{"qk_norm": true, "bias": "none", "extras": ["capped logits"], "init_std_down": 0.00456}
Each number is 128 + 24 x the weight over its row's rms, rounded and kept within 0 to 255. Layers, rows and columns count from 0. Numbers have three digits each. The size before them is the row's rms in percent of the matrix's.

# down: layer 3 MLP down (transposed), 640x160, rms 0.0458, rows 186-228, columns 0-159
# up: layer 3 MLP up, 640x160, rms 0.191, rows 187-228, columns 0-159
down186 105:157057133108102131145076139124116137134128162141115109152089096113150094120121114104166155122138162094074145154133151114155138153141148114151151145108149120159102150177109141116101130110100089132147123112127126171150139104133130110119129107148142141129113149123103141143135108113105107150123170134117151147111077135126133121191103151111138112122101146114126176137127149145137088136086115122105092139138147144172171145117169141109136136156069142112130093094184112143087114163128135
up187 096:120125111113102130132150148201168119137115127134130118110168130119088118143122158149116149141131150151098103097096072144188113125170104171105138119168149125103150140139124128108120184122082121142128152127103178115152164147156110147137138155105148143130141108107135184105092155107141112093132131145135157149107119121117087114117175103128102145114114146111195074117153128154132137129137148135158124096145156156132076119126106137147127087132108156150119140141114118148124120151146152
down187 095:143163142134112153115131083123125127094136115119081108157114142159175134117142105117118125126147138135166140146158152089094133142157132102099143177091092134217132153115175133138156102132158137118139059150135097143123100124123119081128150174162092138144151186129131101150138119151135111108129100107108142129145122097107158147132125157132142121147150137097097121121145133096111157139146133155129138119121099149137151141127144124142122137152126121133183137096136102163122128102197119
up188 114:096128134143144143176124117144144135106104108160094178128147117111134144150132115119147110095147134152155135094183146154064145137134148155104123147155144111129154110104180145115154143156140138124189127151111096139125135127092117098163138133117157155112081160137135121140151109125129110141083175148155149096088128125094123078135124143127139113146152102109130118133110164137126126162083069119116142142120147103132182138116118184141142115114072128133138108109129128134108135149077143
down188 105:153096094147117141122104145138134166146152103114135115115119133096086126117146168108145134175121172144123079107135134147133139121122152113138110103121127094088152141143123092146172132151112118142051135106130153170100161100123142160102112104135186085085140106119157132116093104148072132124101136116115145118154112125123099166137138105170173118147123128131136135128130140140158157164117112121121168155076118160139114112182120124105130181140180130125118145109132123112133100143111130
up189 094:153114152110135122122140135139105144133101139144148152106144154123147128107101098144128113113123122110122144137097155123143128111146099124176107096133138155153153120166142111141100169102111120141103124083122125127142137168090096100111182129139135118161111106108089169130135092111131131102102156113104158164132096120099166105095097076159136179152075157157095114076098151106115153116110165144144141111128178116133111100121090136113106167120102087131140126113096151108172139101132096
down189 100:132108151141165147157145111116140117121125111126086090128111123148088158128130154082168118144131165146138067143127186135156085101141154139088146123185128130149158111113166164110125124132140166155135110118119160163132147103150164089152119101084126136087148121108164131137150143101137145141159105112136137108144104129151122130118142116081113122088096091125146114195137115110137120118145110099085140137129101106077171106127146121111138112135123132171095117159145150130139122110105149
up190 108:096069125152092109108127102113194092085174133117141152096129125116121140080146152104135163116149145142127135079151112119110161145136070098107100144161122128147113144110122130099115128180131115153125109145092149098123153108108119159161134122110167141087139146153132083141119134123125116149143160132172122098107166132108140147170161133139111126080126121105145111083161184128127134133123126124126134114140131129150129109124130140135112156081155112121104096163136118132161087162145097
down190 102:158102069109091124135095131174081120110094159144092126118120091123115137130136137137142134088169103114114148106103157074168153140183118145151127131114129123129126112162141119139121150154131145106164129088106128175086129128133174115120127120170133150119126145163116189130136084107136161116114153077120143148148140108124154130157140144155149126148123123160142122157158135114121162144147181111143139127130131131190127155154097116113134134156127088121168127127077128151122117115102107
up191 109:132138120127158146132088159125132147109152116167115149149113157131139147133132119076172152082091119116113109111138093114149142121120101124162140126148126142122163138128128124131112110115145131193121124139138177125104129173125124122131114129173106110063123120158140154128097134137106086155171145098126110120109108086120169143142109191128094188138125160138115107133131156115104124169149128173156126131086131136146139129069110090144163112165129119080102115152140165141139138121127104
down191 106:168098112137130106145119132123155151134085120113143097115087099150130098123152122089130116122132118127145107126154134099140093123135162151131101094138125105106112155148142140136111148092149146115160104143129130120100085080122145172202164125125112132112171149115157093170135110147138125141115149143112125114166095142132145136119154113162144079143143152100154154118128116154107155102119144066125171122182094125107128111136167158142123153085145187147144136114143103109114140082148156
up192 107:111124109129148097119157102127133172127116136144070154099150110126131141131182108067139113095162107118124148125131093105144136113158133109125117139105116152131141097131122113148160141130156102151146098153097163105115084130134153137116174131145120140073138139151143137094104154101139130114132137111094106119120143155152124146124139111141108125118088099138054123172114129134110119108076116152122114110101157096118163145084078147097138124129074078139127103184101128119157117143117124
down192 102:106140129111116137139136142132106172145155177097125057140107147129105137137112104146127126127085156143156088097132128151122109103140122172178114159122127150134153168122145088149145121097139143130167125169166128104143128135114131133134104150098134084138199116128109143131155130138119178112101175144149155123107109077129131127163110086153156146141112138146129149043142123106124131146133086122119126147107122130172130162143108118130127099131135130148136147088124109110148106160145092
up193 097:164158149169121127090134149128101108109131157103137164089153149125107140116154108166078124105104134140157120123144113137168155118175099109166110169119128142149140082109098152127154117188137126111117124171117143124111126057141155160155141117104101126150128112139140118134148098146124127182104128113159186110129123130121109129083139134121121145110138107161175133141149137146095140114110129170085107128140101123156095114146088112137103175182143139114109134138162114124129111115104124
down193 091:142136099115132161068135131112114148129130137113132151133123095073136149123131139141127111141109159147081153165125109153131067136138125154130112172089155118096121108154128128131162159125157136138161113144117115131156119064112124129139093092121135134151111136176065103167136125117114159154140117135139099105094133120180116117139144150126136137103198097091142087144140100111135127116134132150106141135132117135153104112158128092158143131137145141143110152046123115154154170119144128
up194 096:132149100156116111142162180134143112097117145138146180130131145095155134108165145087131105121140154170094121075122153153124113121150143138106129093143095131143119109141112144146120152155121092098123113132154071128164144109109190130106164124146099147112158145146154121190119124119140138149150139117062149113141122121148150146119143136167143131102136153134123140150090125132134176103141173084118157151105126108129112151098122109151111164144115109123118144188167148100137150104103147
down194 097:110099138084131138131132130166096129113137105134082104082116108100165113127126114137108093121112171125110092144123144078106153113080142125104114145096139123121167121122115205108135119070131119137129128123099153126079143133122116124145156134137126147150132120149098083150142102113131101130115155106140104092153126099077108127138118142110116117170099130136103105129136150127111161126087118159125121106174163150098121148151098089132101131158146176130165128105111111117149186127141080
up195 091:127131126115119119115084136122124092145093137112106117090124114094133112099133163114169156156096164163107132134171058092141198091155065161151168087123122146148150147162116168133140136102120134111149106132132103104079104112098143129115144135126101115134135105116149117142134109115137100160145165115101167187100101117119136103091137121097140143113156152094120120116160152169138119117132144155125141143116158130127160111105094143096155120135099121117121128128141109111171143120149128
down195 091:154079081082141156084115144157067080076095125097125094079119126159143143169132135124150102139124148096094114134105106121118131122166157120125136108106167100118132108108110143136113124174134126098108129145154126113155115092163131117124122108090136088095136113114141142126135130137127130117124137097125174129122125153125131131092128144139100100166146132148148103104117168127168119142133132109148138145131156143085129141107158144170152136134050126172129127149129122116094120160091096
up196 112:153121093112142128166147166143112155157076116137126161074167115127175101117138156165099123154147096144098152086156126138119119145107123137128127115151099165160131135102118162113091134151150110171153107119167137190080141135121157107103156103151133080161119148114140164152130144097107127125147135108144128153136100135132139147134142083114136131110162100139113119151106131139117160102123123108151136127105170091123136145123082122098143120114149113144079138126132089097143136195145131
down196 095:177096134122182129164113092139179161182108126105114117110097147118130132107115150152079124114126152165101089138087192134159144125102118125150115151120142143126107106128134098099122100169107155130120112136106128156147099111142113139151129134166107098128117099150124136073174095095131065139124151130102099110105117125110125109141118124139137120137154109107152118143132152083111091116130173154124090141120115097096152108109129115105063124119145126124117140135086105149140136152114143
up197 103:121173144144159189157115131107142151134159131121152176115133102135120131070108146215112132112158155099122156108132098144109154110120121131100144111083086141117102152112143141121113127103123105090151118133163135151113093141122144104115125098125156167099085106096105135132079158085125125108130120134059117133124143136115139078145106097120107117085134136136142091149128139142096119111094128140138112121177142130118169161093123142147124118121138125093120137104110154151146126133100103
down197 100:129111125099157115103125159174109098098111181129146090139120114110112122132120119104116100116158111178107104110083111080110090113115102169127129142143116142091139107139170113112188124176152108152130093137117056134113146090159102152093122095146115061164138131135131174146157118192109118148115112131164166129139096132121099126153137122116144118140125151126146124134099125133149110156132149114145133140111128146101153104125096088124157142137135133161152121093117139104134119123134141
up198 104:154103154159135158142148096113114128132092149177136096121141141133128160158067100126119129145099146137154147130119126097173181089144106088171110104143148098149145126126127141173151132161131134131117139131119136114122144105118117079117157128132072133179138145116134152107135178128159136124096135129129091161134142103140116131113159158141120115134093149150096123115105144125104099109123147138120171119135132105173163160210135163113113166121156105100144119125120123121128105101078120
down198 092:094117161138218163125130146117162126165146070142167126159171135161123131116105112141137118087138142132140117133131138085140104134098156126084103084107126136069119098131113178109113136137104137129122132125128116111090126146147130116116135128143174132155130072152159126075145125163171128159129127119139142100130131140123095117087113166128119105095119139115142114132114164137160166116145119087119125121126109117142108130136142087174116078126138104179129116129119115135129138165134098
up199 098:098102101104124117104146116100155112136139119126148144109126153155144128122097137128089109175098099118137097144139144125116119120119178100135110166149129102157103175094155135111162094139127079121147102172182147114157099097125123135120136138134130133120132132126151134123153045142131128141117146128100111208163124109124108122116131113167162114114137131164122180116123133110173170152165125116137106139140098115125111143164158122110101095149102133149141152138186149161119150117130106
down199 094:142151130138108135145105108102128101105134117138127141152146129140144091124126153091118154123118161159128108108148125134130104132111074126127179086138120138128100110143148117157084144131161126122133126138087137132160126148143113141070161119141128125144070150079104107129147168125141110133145109110160126117103130087112115117135135111140103114125167148129110070112112087149080129099153148165111084068126114147126163151097105105161167091097129073105133126141071096133154135108152131
up200 104:159139126121138178165156130160101118144170132152124171158128138148135089150080178123131133129147147162143126155124137126143118090146123079134146130137101117152142107128141125167146142152175142102103104149133144134146144123139191124105136110138142159189157116133142157089120121157115112113091113110113100111146144122146159161128147119097140137132166098123141114143113130158107082132136137122103166118143098174157140149155132140104160143180131136167177122123089138158132143158112183
down200 101:099134103126085092128122145089166146081091150098134119113131126146122108116162102149113121120108157091129102150140140143154173113096085158154122155113118125141170131145095126120075093113107071116119171117110089137124128129122139165167167167123093103108163132141140104094135145117117127142141124122130097132102170111155096130109129147132097069159118140122087172143125135123120148140132154116135109124135127137087087094121146152106111131129172075107112133140138126110086097121146099
up201 106:148120117102150143083150176135165135111093077121133103149149128125122136136128116137171146111119116104155131139105128095136160092135124123101095113111122137135121072093130113131123115102118142150131111123093161064151144136158124122125137134157157108095166144104113097130110152119160119095108153126142110105118129127143156099115113156168165095145162131097116157129099115129147109133107142099122088148078097101119118041134136110098137143141113099108117109159140145081137172156161089
down201 094:119149124171118115115112136128084138157147178136163135138092104099180111101121129184105109173120093122103144114121103099130123166096168106140121097152146139131130162144173150136121151159143113115108124144148131150133127130105115150124102137129139148173112062163110139097157141132090128137138090151113133105119126161103089153128122090128154155122101114187119146157130141127137149147106103131161152134168123134121131197133127134134132158111117132087143103117136118164130064114114157
up202 110:154125136101107133116161143129151160159122117139118137124135134125161091156134156111141131153149166132079155108138100133123114127107072125160156168122114074147108127119137122094112115156112109117135114130093121107139149147156115135132135113136152141159149110152168178092071101101118125136142131078172106168160141141105170159080159121081127150094144134107112106092119118135129141179103128167091116118111121166153121148094170143154115090123139123160140171151100120114112134159139125
down202 109:122166162121110083107146123116121121133139141129123104128141143134148178162157137151151153122148133157122113188126154139096127158139179111134146127158108172097149128160137113164094170134113143079091115147114150146111163132111191103092079105133119154129146121122106125167156161161137166144110126157132111119144098144131122126091087104140145111129107149127135092166087135136179117180110112096153140137130148152109135104149133091159153113157127151114119144117094136123140085116138148
up203 099:125144102119146098108105152071155107146112146101109134080138123133096106110157115165127170138107135116156124105111150146158121127106118113152153134176116149162174109132114167103192110144141145089117126112137116106100155116098102139134151142123101140193160102095112089126126150109090112145145169100100149149151099109108140080136143118087133130120145149131090153170095159116140132113187157106132135084139098136133107147154129134104112117174151132121120140144152108143140132129153143
down203 096:146122131121140123170142121140153141154130120176135093106111115148137154137127099146163164144157155096141108142096141166144113111119158092141121118070134128114109122158106114152150169116121130160094143134136111131118126091153095104180162100126126148143120087105106139130112137197125137114136078103112117138143158148124128142174141130192115139100089118127161139111132153128129156100140141136112110104089105172114108101130160167091146134062125130154097157120138142146165107115092133
up204 088:135110127117153117117148124132165125132103107088136112161124132117124149118084136113147133140158119152138155135114122096135163151080134086137153133191136150107147128140137108068159144115107157167149139139164113144113127112118135125150137103110162152107125104095095095059124148148136126108109101163165116145181071140117124131126153126137112112117085149102191124138108093131133107101100171131129138106130106130141120144107156108195103151134144125105164123157121116119145171150131090
down204 096:139126116123109175125140142096119150116162099171082125118130153147125131128159110131102100133075142099139092093157158166181121122164164184144103121096127115128137121142150154183112105131112105134123120160106134102133131141132166139122117155144084117118103173167171135167154129125121131172125162116093143133131146140133122107104126126152148142132160090166075112124117112124135115150112079106142126157159113143099148132174114146075114137114116134108077148109128140128114115136120173
up205 109:119111106092110103137085105109130149138138122146156138140144069133105133171153173090129112131107161142143133150129102151156147105126106139116147111120087097077116103108147138154077152118136120099151129142125100133151147106133153150102070173178127115143154141166162164116095142121085154128134145116103136166129113136172123127120129173099139113150119107146089113128127098145131171142127138139105133173157127152145140126146136113116121113073100090118179161105097163126121145148153123
down205 104:159136081139129113139062115141153100127103136095164105115147130123133125126094125166091122181117180125084157168160140120127176100089121126099153134111125105117131103136125122116153139099112081104110148116114107116131143102112157159068158099137168089117134099126118153112134127122081128174125135129112128096178146142104144178170146108139125149105117132080131120143149132132122154122092106128145133119122080173122145161116141128115142136169130085108123116129138160146108153144133122
up206 107:124137081118139108169105104111151111150116163158141093147139130133147079114095108111100165128131129117116115139126121128150157076139106128132151080144116156138135166085140110105148160181140167087147102160128094127154096115105142142122132091152128184132139101114113095101107144106121123128098137124138105094153106107118118145094112113139165165127102129182098117146125140120097097124114137151153133082138161108142097141118127097135114097178105164172143109168150150136095156141127145
down206 101:120124146154136194095125078166122077134075121128133161152111134132116134158143095134140127140139160114137136140122125114154128133064156123152086119148128132115137091151134136093106157075124105161093151113120169110172116097112121113104149131098125097124149117131145145123104152131150108120132099103137159132109172116151096105130149149160113146101104085119185169127116137114189144103079100117142122140140109119105154114107144084129126142120136086129129111129116138095161137102130093
up207 099:132112124127158112130153152104146137140111157152125131116115122092130133135138129132090117137154089130160100115181102142192165158119132103066125123123138119175134162117122138114111176145163146151129113142153078160129172092133083133117091105124149100118096143113159151167124102114163092137104180123160125134086127127090140115163164145137106165085131157165131128133097160178114119106127162135105070109129121134125135150133115105130138117136120159078136117141131111128114136131156129
down207 103:108136121174144139087114089152132148166127151124151105119150145163138163122115093122163102126099137111100139143100085146147112115125128131138163098158113128140094064075167088116118096131118170151137118114145147107133096130129135139103140145139121136150105102106138132142123127153154124153114108145083121112163104189192192131104111149128117122100116126149137128143157141104112121096125067150137129120088131119131065139139153132155096099144113120121122135119111097087148126124098150
up208 094:099061095147118126152126132153165179131150115143110127126128113133122117115119129145162130120120098093146105151100169091109099127153141137145139124155112130130178137183136113121117164139137133184109139135147136107113093104164167144153139120120059156133154147135146153146114134117126121151191119098145128118173128088122140131129156136100108111080094146146156107123121111096160156093137115122143097132083128146127165160089120131157157126126135106124096142110123142122123115154066098
down208 099:149148104105107146128118123127080115124096128173123127140118126147079147142139135157122113100118120134145135084107128153134179145116121068147131108087151124137134123116092142121104109096089146099101128147128142118139152125119136165182137107105138141168127108153087112110161134122102152146094115129139121148160140145130107117096142153130175138110127123126151130150137146119126133127116110168074107144196058082110071058162144142143113120138100120121149136121093125108105135095133133
up209 090:139112115108115096126134147121112135126101144061135121166118174167134141083122106115118127107129109106118131108166183138075114115113128114087144102155162125147154116119145114098120151050103167133122124127142136136087124124132156120084159133089112127123098100140097124122111153118101103138151113118172175128129125131162153130140106101145112122115112118104147099154118103089134095123069111129134148107132131148072131141144131115116129167128123092118111096157107107160133196139141109
down209 093:119112129154140143135120086115151130115182122163123123137137133147149100177100136165165104125106152164149102114115080093187131153130152121157125126108129116123079114139135127151133127188144086098136128107113124081182150150136119158159142133151155119121116181117132147138139102127102133106128154135117075148156113142076116168131137154133124114122110095142116204138117155164131161138175148151105119122123144114152153106084158141138158122118143126150120162116150113107124099124132144
up210 101:135153145187134162151130142100165165095148151168099139130119122132144147127139080097170128104158121140144122090116139153118170147111161119082120126111141101121122130105120113117130154175147066073097108111150128148150122107098119203127112122162117151108142118132186094114127087116152125105115102152130096110150119103124099154113091120122110093098142124146183148139134109151113166146109119153108140123098112131143135159131110129085156098100118167117131125133137122121125158151137126
down210 100:140103127137087111114128076088134140106126091148153152109143141099124125127112155168115161152137138113160138155149128137156128119143117153139116113162128152148122079097143153103116152085158182133122133143113150149106155179128087126139135098083157111125115147104059120097122142099099148112104140140131118135123139078132113140142144106127133114137125115170105120161131146101142164137149140157133117156150113163147102148074091159096174108157142147133129117168182118158108119169112144
up211 103:172075097174083117125142125098129140106111143120131097086079157131149111134140161134154140204147098144157153140115122120151125107152125098164136138148127125116158129130121134155150162132103132112137098124092199127116110122123111123126116098139089136086115167112151082129106165136133121149091132092171113132128118150140121119172116148191156096145123131159126155120159095172176131132152109152160137146112111127126161112130132165133163134153131143125125136140157139115139134112157113
down211 098:131125085080126115166121129142140118138137131090079102123153128120087118140176083125104115099078124140156117143133146118129091106168104140141136135104139115125132121112175079153135131129136125118167104128144119156144154118109094089147126174174090124146147116109148182180095137146178151170147113125095143154134143154145163093132160143170115162136154151098162146115132130128133149118146153133114146124154124128135113143115169090119112139095108087157117127113088146145119136136117082
up212 086:144107126141128098102127137176165098117143105120138141154115178138118165150110102172138117114086139067123150175129136086140177109126130141108158132165126123102144154131135117147089167096142111161142112122114156120143112131142064161145120156089096158143164136157123076122120133123128162126123139134144113107082103114144114151124111121088098143113117132089138138145091109133169109107123171164137102107129164124094144117127139135148134179140158120094122103141112119160080114131157126
down212 095:114151106131136174122105115090086122146141147129147128152150121204144093113122161090171141106169106133169126074136107197122127101128138127149120112140121141165127109061116151093161077125175120113100123120145117116111155138127149090167159111144150122138090144108108085135163121145163106112140125130158121102131140143093123121123128128112131123145146138129111163114153137132127179118148111109104153139149073131118138131131121130092142087132119091089105132125129141093120107132135162
up213 106:144147131124084107105123129163190113152128139143107147142101169104141154117144140138150143110134129117148078111117161147157107149103106103165123132133093116085136152141117115126155150089124151153156120113125163104130086128106148098075151078146127144120126145139112091149095178096086082130154133170143130141139137133104166172154161107106095159132097106118105129125153143108127140122108139094136183070158143117095126117097096108143120158140093138132142134130108136127153091138135112
down213 104:131152139122140157175175143119114128093099109134131119091095097143133128139115119134142111166130141126111132150101118101085182107128130148110080135166174133139147084091147136124118143138159147132063096156109120119124147149146110116141133079159159121175137118124124076118118108133181136148131138133111134137120137127133095127089140083112115158125155111138109094147122185147086102102137146111144127155148082144137152099097104102147089119133145140096103143122145166123098104132139174
up214 108:120125094107114091106142125156128130088157141147156111112131127178134159079163131099135155114133160154106085132168142142119162090109094139137152147119132099148143129119092119127069108110140124182141157115134149096128123108115133111105141110130104130079132139089135144115078123149157156119143164150164100130132150127140129132144145136088191098108097133152142105143136124143156179145125159157127115110112097081135145110127151128165173159101107142109157087109116141140163114145126090
down214 098:129100125148111128142109079114089091163128125106128138132166138132129094133096100106154122095127091108111153147094127129122100183185112136165140100119121139175097157106133131143148098128145133121170136129126122139166138100138118156116125148139115079130137106160159135148138143116131138157096126127104124130136115113127152133131130077169122163098114102167144106075165168120121099140177144151089146100155135149145139113133168113115107139118051147127124134072112148098154146143110142
up215 093:090139119118082094120109068158164140134137128148167153152124107147096167102154120115163126107139138118148119152112135106126155100145105119117150137102163112119138172176150141145154128119156089118131140114101110137078131098148096145099101151108149078145126108127169101123140108125120124151127157124131094107121142125150115145146137144097078126118140118110111134138127106100169195084154161079132140156148154126119123127074125117147126137099082121100134156118097152152101183114127137
down215 098:138138129133180148114153132106125097157147084126115100103147119131092124107116099137141116119149124136095160149170121145178101087127093159150148095169188134135120101071163145120077141139108146144180101126151148124142139146061110076149135159109140173102108140130131141143151126155125147097085124103138105157101148138163131123140167101136129134152139121107116140084151118133178123148139118117120149095100121118168124151137140144127141164158124129145125138126127141099096124136101091
up216 100:143113141135139128129137109079154140140118161127138159126094141094135082121122104157142167124135133078102101153159085153165148168067101134130112144172071131129116148123103159118097096111120131123121132125127126114158143129170128102103081159131143120111101128073109113143131095117121119149115170088085134127159129150157123181131127115160130113114102109126114151114115118128117163107138101159129132121121132153138132165127181129128110144096147109121196096103127167104090103133098128
down216 106:147135124088139079095122154119077137105193106135110113107129113154112111130116135159130092126114088144143097115139136150117087120137087110111107119112189115147148149137128149148126098143121132089093129106120146144145119134109168143122115095133112144136206088153159102155134122145118146127136107124120101120134134138119109109108141122139117067131135093133117124179160158138124146118115148159162145122153111095166136139182133149088096138155130104138098107148133103061105150147099112
up217 100:149115147120101126168113145156148082167158125172139167131167146103084129140115170130109115128126146135127098146098153151094138135147151131109157110159111119141122135107128145160135081150146155075149147134131159114155119145164085113101098155109132170129106128161190126092140148135124079145123155153098102096166116092114134111127102126125157123134148107119113140114106085107166107113121119092119151114175134137114154113174098146121148148164133135110092123143154131119087123120173107
down217 095:132162128152117150139155119104106133108084116092122139135090113105078123149150143085152130132118123127128156099156085125098085113150155174118126177104146126135110165117154099125121139120110128090129106151143091155137145106139094103136137089139119089117165132144123139126133148144124180119144124143099119123094141135121151105121155140126120094143042130132116119107143086178066139152160098166116105097112151130130109147087126080097076100128119127121147130106141137111122133121095137
up218 099:142117117126112157123145124122099109135140146127170089130140119085118121120091104142106126136093147145155107135154123152113116171132054150135116109148183111134092147107142140147123139140125161149092113136156131130137119116150155073137154099202140090124132119169125119120106148144119132115096104117137128118124099107099141127117154138153154158127165083146058114141127116173141115138123140155136119116109104128119159112112144194078084135097119109120130136148125168078158152148114113
down218 100:111202081122120104165157120143119168122111117086116128158174102159138073130157141138132121097152143107145155134109121125126130146091159110102173137146073174110157095104077130167135159138167112088123142148152131109123140151090090130107099142116116128114138156119116112114129148100116157128118138136126130126144125161107074101083082099099134149131153116076160112155102118109078126144157136126104139128138120101158158133124165110155119132136118147122151154146113111130123129125124123
up219 088:176124128096108137134135144081151117134118144095158150120129126146092107159103109146138171137141131136089147141108103116141130145149160142127130113186105156111143147152106152105104116116090126147129115150126095153147148082140174140133136144178125139136089120174114137106164176095118100153116151144147177103108042131127115148123179106118085124081124140104098138130147109141142121124159137122099166105159160159141121116149127108099120093120170137097127109115126124123151120142119097
down219 091:128147169128177082128115093107053117130126197115157124102137136115130129134104098123214106112123163114146079134167148131149130151116089139138104125104137095116082098094113088124108077097146125137094125146143151182126088141128122121112142116085094161139150129133118129127148118116129119121134107115129141121115155151145152121111128115127140131141127112162146102120108141100159079117107112129102127140154117126112116129089098114158159157136098111150102131117155118109112149097096157
up220 096:112136119125146087134118165127120186108130092142123124118149122138121157186087133159117103133135122106109165124121142114071131137114128127126133114183144153130184115166130107116131120086111116159140105115130098134156124168140123150092123174108099121141134148143152139140149135090105131133120133097148132145131098120082096149139138148155154083113110150155077136151109109199114133104166139139139143080119163123118145102123150145110098106141134061090151135135151152089149135113110142
down220 095:060102196109122157147088089113123101098126123108152098114120149117143146112150097125155142153118177125150118132167159130132071126122133137127068093119133153135100132123122138114150110142132092089144138105113124111107146121109133129119127072130172124080141114117092145123148139147119087145138116139106101138131119130155132135133135109128113173136104109091171176120159150052128122104102100137128101099146125142168153158146097095108125165134127128148121134108133122116134124157106165
up221 100:108125123141151115148118125145128159120128125157134123128106108090101155138131122096118121114124131155177180122140176110138142107102126159132121140139158169177111120126131129149101126130136149110115138106170094136082175139136083109122193111115161111116101121165093103132155094147137091133123126143160144125106108146142076161093111114132151094110110108102140110161197146190090149134112090127118104101127150116075166146112091144109122149137138170124143117128123104129108115142123150
down221 102:108114110099153146156127101132100166134183120091108173129168140118135102115090152138129138104132131088132101122138141131121151086119157114125127114109155107132118150122125099108104153130092148100152173160083105108129145125148137131121117138116134176126170129145167141141111191121107128071145167127131116126144130133084136090124133131108129134159156102141105154131158134131106165154135133146111168155125077107081079113148148136163102111146154111143119169129111152148172150087087126
up222 102:115124106133154143097116076107130113150127145096111110124139108131122090145132120151094109146113163136123159153128142112148125093131112114137158105123112122114149114128118145110111158147088106106115170150111162135136090148137109144153096144082119106166154182118145158124128139121124143154110093115164076133113147125086103162129142185110118147084126162117081098110146146090195140144138173189127140156145121143163165123131177122149120127137129104126151126074143118163133100119135126
down222 096:118134115132125071154142129113137158093158146137180152158108107130122106129141106135153123074155144124075107120095153162122127156122193151136114146092135176142143118109154092123100127124175142170160109106118079074127163100107121124120137127140160098106101105124106144119133119107161127127092123104129116115142113138156126114126129118154134112160083129122132155112139161187142128097126121097166131095096149137121124165103112129052155118119104111096111138142138142128120161145131134
up223 089:165138084126099125090091148122136111185145101174152086129124118141140141114137154123111150151138094122136174131151095144096169079126145089096114163141132151177167115132114105139182152124143131120152103151143140109083129116117134110141165128132100134109151156140124118157118159150100132122144143112164103121144136094144168122161170137131115095133124125117134148148150135148182153110127174120121119118124154137107134126130178108156174131118110110120141110126145128128096123084201109
down223 097:115140184093159106128127107152122133075137124075097130106109120093132171135139117101137130100117130121098081141137158118134103198143109163117143113108156135091140125143171154139092141148060106136102157124098122154126141109164102134125105129155152150120136104127099180097123119131160150152092134112091175156156112141154070122118135129111142162151125147132116106140095133116115102114127129129103113135109113139150127098136114089135103123133115186156077139140122116148150134120112158
up224 099:120121075127104175121115119102127105100155120126136141115141101145122104178126102129127171146125133138149188117127050117133152144103132126079151117109179139159133134123117130139157146149147097134167119096119133120135069113113151140150132155114128124153074124154146153176098152082151113119141152170162161121133101168126143100108097122103138109114142115142145120150124147148132113093106142139108129085139172126147122103157117119117117139171134116122142173142136063121122135134096104
down224 094:158141146106137106159162118172140125134096138126140112126107170140121140078155127123135090097127104136106064116162169138114127139122129147117103119132101094115152125118100146109092125126110127132141150143118102081104137113122089118130111095106145072111153180130136128089146106127120148124125137103165080122094125135077163161106111127090108137116131098124126120133101119112125133137161130141155132167111090165111149116068155166133123138074142122177131075141131174118114154121146154
up225 102:121151123134116128173086133144183140142138128098156135131132154082143151186131144094067086159080146146121139142116054127172114120147151118141134155112129107146143138100142141103087119105129108098132138132131090160152133131127174143150109138116127120118160179112101109154161103137087163155141110107095103160096123110113126136101128130125140129127114153116118134166085072120118122133120073158112162090141146113138179112108126129093142133112108099112116137133125141134140135111104140
down225 105:114143119130133075105176101119122159149122132101089141118148155112138131112103113070151165159172144136088117146117145151146121141106129082085113128131145150149150127150156101112132166105084096113109184134166103151169126141146113126089131169108128155159151137156148116132092111115092140125130142111105091157163110115153103151123092145156129187111134117137117124121140163123141165125105102124155142155112088130076096164143136103128133120136125116130117121185141114145122109134166106
up226 102:153123084125131126165159147130176133126137157150147135167122127113133129099152145108133132113121121134164107138157142110163128094131118163110129171113132099145101133115152121129137135138180196138148115111104139156100095106104109168134156096128147124157106160096111113127122121163100099109153153110155097139156151160069133183145157130123148179126163123167128088133146160149147128138115102109140115114118135089155094082102146123157164148117110148117085120138159093131166134140093136
down226 100:131152158137108141142133113138134145150154132110116088136159161127175154157130137127115096109119125107082108107114146152125129194125149129159148153139136112132117124133141087083136108127075146148137117092141154118129141124115150119162106129082147145112135077143156145155140174126097106159105129112106152119111114131142117108121097112144147138097134127104169154105177079132117101102131143132128077126133107156088163178122141073137128163169113135122142175157094138146118188140151139
up227 108:149149114097155111135162131140159158100115171086126130106150080167137121140107116123124126109132160104136188116147163105151178143080084136115124121118151136142116148108139122097157119131113119147110175093118161138136154116097134097139118103121127144136131104135105099139085144141132089103136133131109132106113148137129130122139134181120117096190129120103135159156120121137149098136114119136082119112106114132099100107121153152068152181071137100106147104154105153106158144112119078
down227 095:140119136135152113143100134126133102153132120152114141150102118142108144139173122132111088120120087153103113149129172107117123116128105129127122109124093104097163110129105170119131130144128176103169157130149115105109144142097102176112083103121124134143090071122120144141156088163143139123110145089098149153136130158157123108115122106161141159107083121131102120137122097128186106117156146116101164114112151159127146123139127049196133108089134091147143119113185128122135096107133145
up228 099:149127130139122130113145151161101133131156092137163163132123121109091150075143085115150102122097112143202117146125128126091113119127156097159128119122128121134148099188140101126152148109112116180124123114135110111100088133097154110098156108123122100112115106128111139138113133135114087141144150126138086093156099136118135126074180133114142134115106101157105104155139089135133083086176143140136141151086120151103134174105118102135122088157100114083080110130118138113111101125147112
down228 098:107157168126117125111115105127184147138101113129128094102145100112143108155097142138077160136171138144083143096120150163178161165146116169086117124115154128134109131118121154077140132106142135105111092109131136155128115098159131141177111129125153136138102157138134115128165137141125163130135118110102143114128148136118107118164097132162122134122128130128135127104116153080114111137094070137126121077165121090095100095164155142120083140097154142148154173161124151117146142128111181